{"num_key_value_heads": 4, "hidden_act": "tanh_gelu", "bias": "all", "init_std_o": 0.0, "lr_mult_qkv": 0.4, "decay_fraction": 0.83, "max_seq_len": 256}
Each number is 128 + 24 x the weight over its row's rms, rounded and kept within 0 to 255. Layers, rows and columns count from 0. Numbers have three digits each. The size before them is the row's rms in percent of the matrix's.

# up: layer 4 MLP up, 512x128, rms 0.176, rows 58-104, columns 0-63
# down: layer 4 MLP down (transposed), 512x128, rms 0.176, rows 58-103, columns 0-63
up58 099:094193119089133124144104130163099137135127131138097099132118130106124153174132100127161154114145107142120169149150179103123142156120111165130141138080119130090123128134129148084113190092122141
down58 110:099108138109155124133075135135105136126155157119110156100094133112143116135113167132118131108162141140152128102097174121077147083132141136108116147131097092169117155117132132095143167133113133
up59 096:151104134096151111132078186146129088153120127126124121140125112086093131118126128114146156121123127104127177097080170111122142136115098099121157113143102084110137149118123155088122156097136100
down59 089:129147176152114101158118072101137146147091148118131142137121111117123117085123120104118133143088149123173136103107103083092163145118122169111148141151107128139131092136105169135095191161136097
up60 099:153089114123127146124117118115148127119202105135153169100124138101142134139124128088127112151123137136152112151109123127123121102094166127105142085125155169141153121136129110190135129131119116
down60 104:162139128139172162146116154116136085149123138089118077127142138101158105122149094142141170114125166132107147146137122132163139151152134140165131138120166086128124145120171175110135146130130081
up61 104:110081099123117142120096091142141115116099134143183116123150181115132111166099154093158105120117125128155119115144136111144155146155127115152176124147154122168126146112068121142125150114103098
down61 105:125134120132169156150122146152124145135155106136092106123118161148133123137127120104167129122059156128118089152116134118165090123146117165111129152098107108118110176093079095091124144124116103
up62 095:181116128062124159116134132138135134141135138190123133112162145158149132096105104073078124121165141161152135122101174104148130113178120110144078097138142134123128141149163105138127137092164105
down62 097:150097103122101120076139097098065111144138069115101084105146091121101105155110150113121148163128135090133152123100100139138117137117109116074111141106159155124124109145131113080085131110119106
up63 097:111127145134166206139128112114161143163117106105144133092129143145110121139124140114114080121094118105108113138139124142143111135158140153073149119062122106120135110152154126148094132097126135
down63 099:101108154149184138137074177176145103098104131082139122125094133114093148141152072127126166103136101141148091155147109123100146114122116132135134133148146110124167145178093161133169119138178128
up64 103:123161114156089114151140137110145104142111103143148127115089115097132144128095150097128083116125141097150085110153130135140123114099089127168131111184137125171154097119112110110080112104158087
down64 109:115154129096150113064110113153139135064099136187094105132125120118147145124146087076097125148143089120073126154109122079112107089094127120148123154122141124065123162171128124165112139126112109
up65 098:097125110123117084132140094134136076116123144123134107133122128118186152144142087141151122100109106145126129144071142174159098114106119105092152094141116127149106146145083147142150127123130098
down65 094:131119137132121148132113131175135138133147165110133107125159150131092117164124107121152158128135163138137141120122153120176165095174120113153124102176134146111084147135180108120110100140095134
up66 097:168137091079183144118073084090144142096137124138116129141107153152145137141113120125148160111112115138096130144121091117142135146116088126111095173140123124137127112135140135105143132080150116
down66 099:119133121080124107144158130141144134202124102113092120152119112131182127094105097143116138160112132126151118126134136134099126086137122160158092115094111144162158129121172118149174180135107106
up67 106:095165079101146201151138093115151116115151151131131124126138125124111120142111137128154099166100103128157132067111161125145121105143125167145128111118139195136104124136112137115096122130127130
down67 104:126105162128159095108081150109148132122137183131112118148122115115115111093159121113144156103138157113128138156166160095109134112132150138110090093161098151109162152106151144120112153183097135
up68 111:123108148159131086080158118139131133145114121121104144102138130169121130138141136097150115127119180120112081148165132127113094104128153133078128151136130161110146131152142139106091147085155103
down68 110:131174119110145109128129086098145149124126114128128166138162109117117144154121146093115122160065111147174126134085158149157150084143098117100147112166128123115131121135173119120130130106143125
up69 113:157128116153121156133090139180170117148142142158106117181147152152104120128106140134103118095121105104132141102122125141121183070169135132146119135133151108122118091152125147074130077135171170
down69 112:126107166117141134121108144147137141129130149140147138131132140087135119100149136112121138091139112128092093162093099102089163157133104130118096131097124123169109138110161084113115106108114151
up70 099:134139113121128104140172121101110135128117162099110083121121125126110170139106109117146143121080164142129125170110142129134146109157138125099146127115140167143169101113132100099143147101136154
down70 102:080136138132128108149137127113096104161099091128113173096131110131057140110166117163115154068126150110119132129084129135151138124202120069118179114150115090141124123140163140141126086140128088
up71 096:108139097145159134129106142136155126144108134136102120110132101172123124178118131103134120174109114140096139138172142153086117137158105130089120110140163125093103106108100135073150137129142117
down71 095:123159155140150139091110165182118104133148142138068122157106146116097108066144100126154131138142110112134132100159097131105087129159118126154102142132093126084120127080112106131145133128104086
up72 092:101158107137136129138124164097189140124172113161119109116152139148144152115062135101107163109143085133104098128131118127148114145106094090111151119155107163116114129126123136105150179090126059
down72 103:104108114144136108120163108133109130172170132155132073172126130101132117166139118125092120121126144135183111096134119151192137152185145115144148093121149101088180105101102140133175086098104137
up73 101:120127111136144117166151133163154114157127087198104135092129092145153114116133125148155126125120151151135079114106186109178088112123091150091150111137122133116097101129115148152085081124140135
down73 097:090130100119137173094122096114095135106152126123129109111135133119095154158112185109106114138118150156133114152140104088125105130086186138120116139160170153106145098133119137125121099147108162
up74 100:131128119133139106125097124182162136158169094106092158134108140115140105139155102102110144137111091156121163127134109159118106116140165122158144118194112130068084140109150116084146133151081147
down74 108:124105141169118119114133128140069108122140152173133121158101111154075124101116068149136144113137156149119113134149140102147096057112110171141097122091141154113099144109067106145121140153108156
up75 095:166100121138132116139139162125097089163128112140133131094144081148161165149136133170159157127117104128112099135123112127122078118147135103122111146144133149117175118122163143097100112119081111
down75 104:152133141168127161124153141177144121149111113133113132110112099092155116159167134114178148149139154107128090125129107166109140096127186126129119133138123129140087162138103125127130114108151089
up76 103:127111106120169161149140127136104120121122132119162125095152133113113100096131108102136133181112159160140136088125108170099147143141153114161117194131145153128108104149055145140140104137137134
down76 098:130147058132165128153160128126132127150162097121089129143144117104154156140103148105129107085122121112144105128109121086132138115121114111163085104082119139119142065179120088116103147139115138
up77 106:116125146096102111143167113176136111131122173086149143093110109132089142132135150158116132097076132114100140141073143143144125141167144121108110131174099105153145102127119114118147138068156144
down77 105:089087172142157156127137124114088116148150113123106135110113135141178107164124133148105096117112155072118090142130145142133158115127142140090145140134123138130109109108111139149112158153104145
up78 103:108146082130120093128115096133113151126139096102149148129152133126132093128173083087110115134158140119133112145107111172146157121141099150095129125103106118131122105119116138129127095121132091
down78 102:148114078160116122092118138123113132139123098124131129120105156142121120085143147143085133108077125125106093098128103167107093144142161092108106142139099139150086128082092140110130144132140101
up79 096:114155140113138131121108122154132144124139114135088135120127111171154138092168133175114118132069125122097108113136134152113180127139126114088105104132139151091090162133117125170094158137142114
down79 108:130116111152132104121082128125105174081136130148097087115144163155114124135138121138098154139148091117114106113119143158142089114105150150118139169153107130116128133105091185120117148153161145
up80 103:122131131119166112107151111096109119175120155104120168117121117162127163097106110169168131136123108118153129096160153111116156127155123158131134107116126157133139119152146109114125091180141156
down80 103:106120161104156154160147127158131106123193106129168108104119118154096156113139125104113103046123122158135101134093157092128121163117153102098122121117169100153137142099143127107168139110126145
up81 101:103130126121150152101161112108115129107135080138094132109128136147092089115120115161122111155130144156111105147122115108109105105080121103136126149142139137118148143163116115127137106154158150
down81 108:075140122120086084108089108134142123122120161119098154100142156119090112136149125184106168165159158126154124173143114145101133116131124132124149115160117123125137135142168116128135120115124121
up82 098:114140128138113087088147129127104122105149120133098134147106117141154119107128153154130112122106125142110117115112148141135139134094137129121157151154117126143171105114103160144143121152095114
down82 097:153123098127164129108091127124127160127147129115141128125107132113090115129128123108116154108091123156185141162106124131084150144169148123109123095125156137105104114135139115135128146101120059
up83 102:091089156157141103110122092147106126078145087103168131092138199147141121145116118167086127126123129165120135114143163141119123144122110112125144114139135140173135150133148136129119172119138155
down83 085:135094122108102128072107102156117092131150148162110104122148117122148087126113085123156064110146101123072155113096092138134123104109125124145164090118128139102135141130124110139147115143143079
up84 092:146141174135139158096115141141147120143132167189108148094113131147134163101155155142098164133129118172131138129116171110127131143120129096119130185164155132108146132154160150134152112125106136
down84 097:153134107086170118108116137137169122136161129141106157120237100132110135112122123127126105139114157112121101120119097092121149128180133122111117146133142128131115088129202134118124126144125173
up85 090:082121139075125163140101115089112079154139092120167172150102163146149083155116169105136124127139140156134125177109187117121147138113151111124141108110140134164089136134103100105097133116115125
down85 103:105140099142142107112153133119084092099111122164144123179154117138141104161121109107156148110115101133134099147173151119137155169133150145134075116150153121142139144137154081141148171102114143
up86 100:116134107090129144175109123108120167147132103173149186130107090132128119141136138141111178137140079115141108153128133197148118112121128150085126129142111131150153102098131146119120099114125145
down86 102:103135170095137122115132098155153121127167130118103077096137126154096172149119112150134160094159096092110117075124159080162126161128116123110179125107132136100129141194095135139103123109101145
up87 093:144172133143115134144103115088088105118119137110130116125132108105186128085131159126120109103143103148125112152104138128125102133139129118153130117138166098122145122156133131138106119112158117
down87 094:099115133139160108123117082099079052135117097110106148112155134117136149098128158104130119186094124089117108146151132122122101111156155131147116151153132129148099151122105108122159105155133126
up88 107:121129119074103139125134161118132111145139105111128109146140123136131148089101101146123110154105092147126182160127094143115108157130068103135112077160145150128136111109154120144141117138132150
down88 112:147143066139127126143162142150139113108072105125176181152120149126137163058107148095155144133105086128162126102124157121117113097127088108169124098117122129131125126127109154141136133155098115
up89 099:092110122117124134132164104117123130115109119134087073123096146117096107072125115137109110161099119138104133135115143138167103090127134113102093089106148111139092152096162140107156120141130162
down89 101:153146109133139108147104139172124117148112145141136088144137106114116142161130130122122111177126169078137094151182116106117091097132134155124151131161178122096137124135116118099136132126114101
up90 094:137095109105096133113140170097128148141171125104110152145116088161147140139131157121172128150171131172151135116106128125106131146134146119149096101112139106129115114122153146138068119150146143
down90 098:148137143157102168124113123122094142143135098128141115128158136181141113117160126133128124130130139093089144100137121141118140129133113103126141105154203142211110154127126175129120100174152085
up91 098:112143128131122116112187125114146123096141138158092117144163150140164147137137121103104111139084143159172151169120092145105168123100138143152137133173176131135137119101140143149099114111156084
down91 101:106163154086120173148171126106132141122070113109130139128130168103151106106087151113142123118153126167109169106132116128133139122135149103146117106079101156138146163135115127127128132128166131
up92 101:079129147122145163168111144127087094135155095132163144152093144096130108131131108164139082161101173083173130134134160150120122129158131117146119079133157150157103151089143122096117145163123121
down92 103:115118124116091112078145118094122174192142120174142145134154128150177151145135124114113094168154105152193145106052107148122121112131136124108106143119114124120141140134142119108147131096185152
up93 099:113112104154115127109119110158151158130147114133103153089144120140144108195134122094111100127131099150083154124126150123158104107137085107120149154126164151095144183131156132122066145128101074
down93 097:138133141100132140089097134153098119128164126097153108172126130189126146131089150130107140139142120174126117105137115093148096142137122141167110105131097116149144119147130077152177128129122113
up94 099:082113141135127126099146149086144155141141112134123110165111170137128129096159133104145089132087168170176078099144134133105132111149134170150126147205127139154105161123143120159151102103147146
down94 108:128093140128124096130137133162159138129100115152065091139123140082133098109083138144111094127129154116131134134097093118112219143125134111120142124128151124124091133150093141096114132102109154
up95 104:085103138157133129099100143151118139114131117198158156146068147102107172070122151109135122118121090135145126119081141140126092099130119146101143097099122116122094119146107077113136085117111118
down95 098:166125118140132142079121157133102155136129146101142083126095138097152077146143130131129129121091161135171121142092135097134115156105120072156131077103110142136146130117113119174070131138120124
up96 096:116119113126103115173127110151104122115074120121145139103136115160143127132103122179133127158117114127137123121184083130100111144136121136126114158148128121163162117133142075131124169108127144
down96 100:106121151118125156113165129168184132136141158111113118110126170149093141151129095163138121148134095117132158184147148128161131164155124130139139108112152152129138135139125160151091183148128127
up97 095:082156134138167137106164083103122109115101114128151161158143113117087123141135148176123109068127120154171163137095133111129125168151143126111151143141118164098139129082131139095174111095118158
down97 092:103123134112148136132135128100097116174122121118139125149098127152145140114150112112122131143148129096096110121122154127112083083172101209099125115103147145118152169129138098117131132124151098
up98 088:109086140124134131124109140102115170166124106120115113115113147134107144118100131144124118087132179137137135155158166142079117163088152140152169121127155129109140108086141119142123148108085095
down98 092:138153107094090134143103155105137158109146134106121113143107157142133100170111119081140113149136118106146127121115098088102127134144158150121100133125142136140102163098148158192176092089135135
up99 106:113154084116145130120148135151131131120105130113125133121156120143106099104086090123141094139100114160138155119146090097110093117124148123129199191117133172178114133128162092105082104116144176
down99 106:098144131150143164141119111125147107155153172097109094107119109152176112120177113117148155126128096139125111145144106151160170133137131128142150165129103096120134120152117202135105106100124175
up100 095:115134133112187140120083166102103069102118114121126130130125148146133119120194150155101154135112145126123138174094134126125166141150137115069111133116108120112089134175108135131157143081165138
down100 093:161112088113079104137155100125157116122152109098129120130140167121130106125104120095135114122149142148125134132104129122149156111147096178120141162143139151151173130071148112139125131152089163
up101 100:121177176113097136149131118131082132135154119119127147122144091154092143129104127150138112115089101103174119149155143107131165108153125112159167089155141092106149178139134161123142101127110129
down101 093:136089095135123115167110131121138185187159125126124136122128114100118109105137147122128135144157165133122181124091137109120117131102145119108083123092115140136123116093148118122144108163159132
up102 109:097098120173134123169176078095165138119153102129129132144140122081124123126110125091134104119091130148161134109137134155147116153148141135178143151132111153167150120142100139148099122177119094
down102 092:141077119124137140157158120143145163104101120156136086175118108122133133086136119094056164132106129171124124130095150111139059119128122152140160135147107145114130161123114135124128149131125155
up103 087:161172180137153125184082130110152128121130131127112108140163097112120161108103109084154102150116157131124081093149142113136077175106113139132142103094144129117117139135148119122094096126140124
down103 092:136162129126105121125109154146104155156113145111102126146173126122146131100117115079125129129140114098127172136154130079100157161135103129119122130118178157155120169133119113093145146110112095
up104 098:135140132134120146136099162096161130065136137096106119121144127120118106112182127092149133161104136110108090119110143146151116130138167131116154114144112135127144117130135118140140082057124129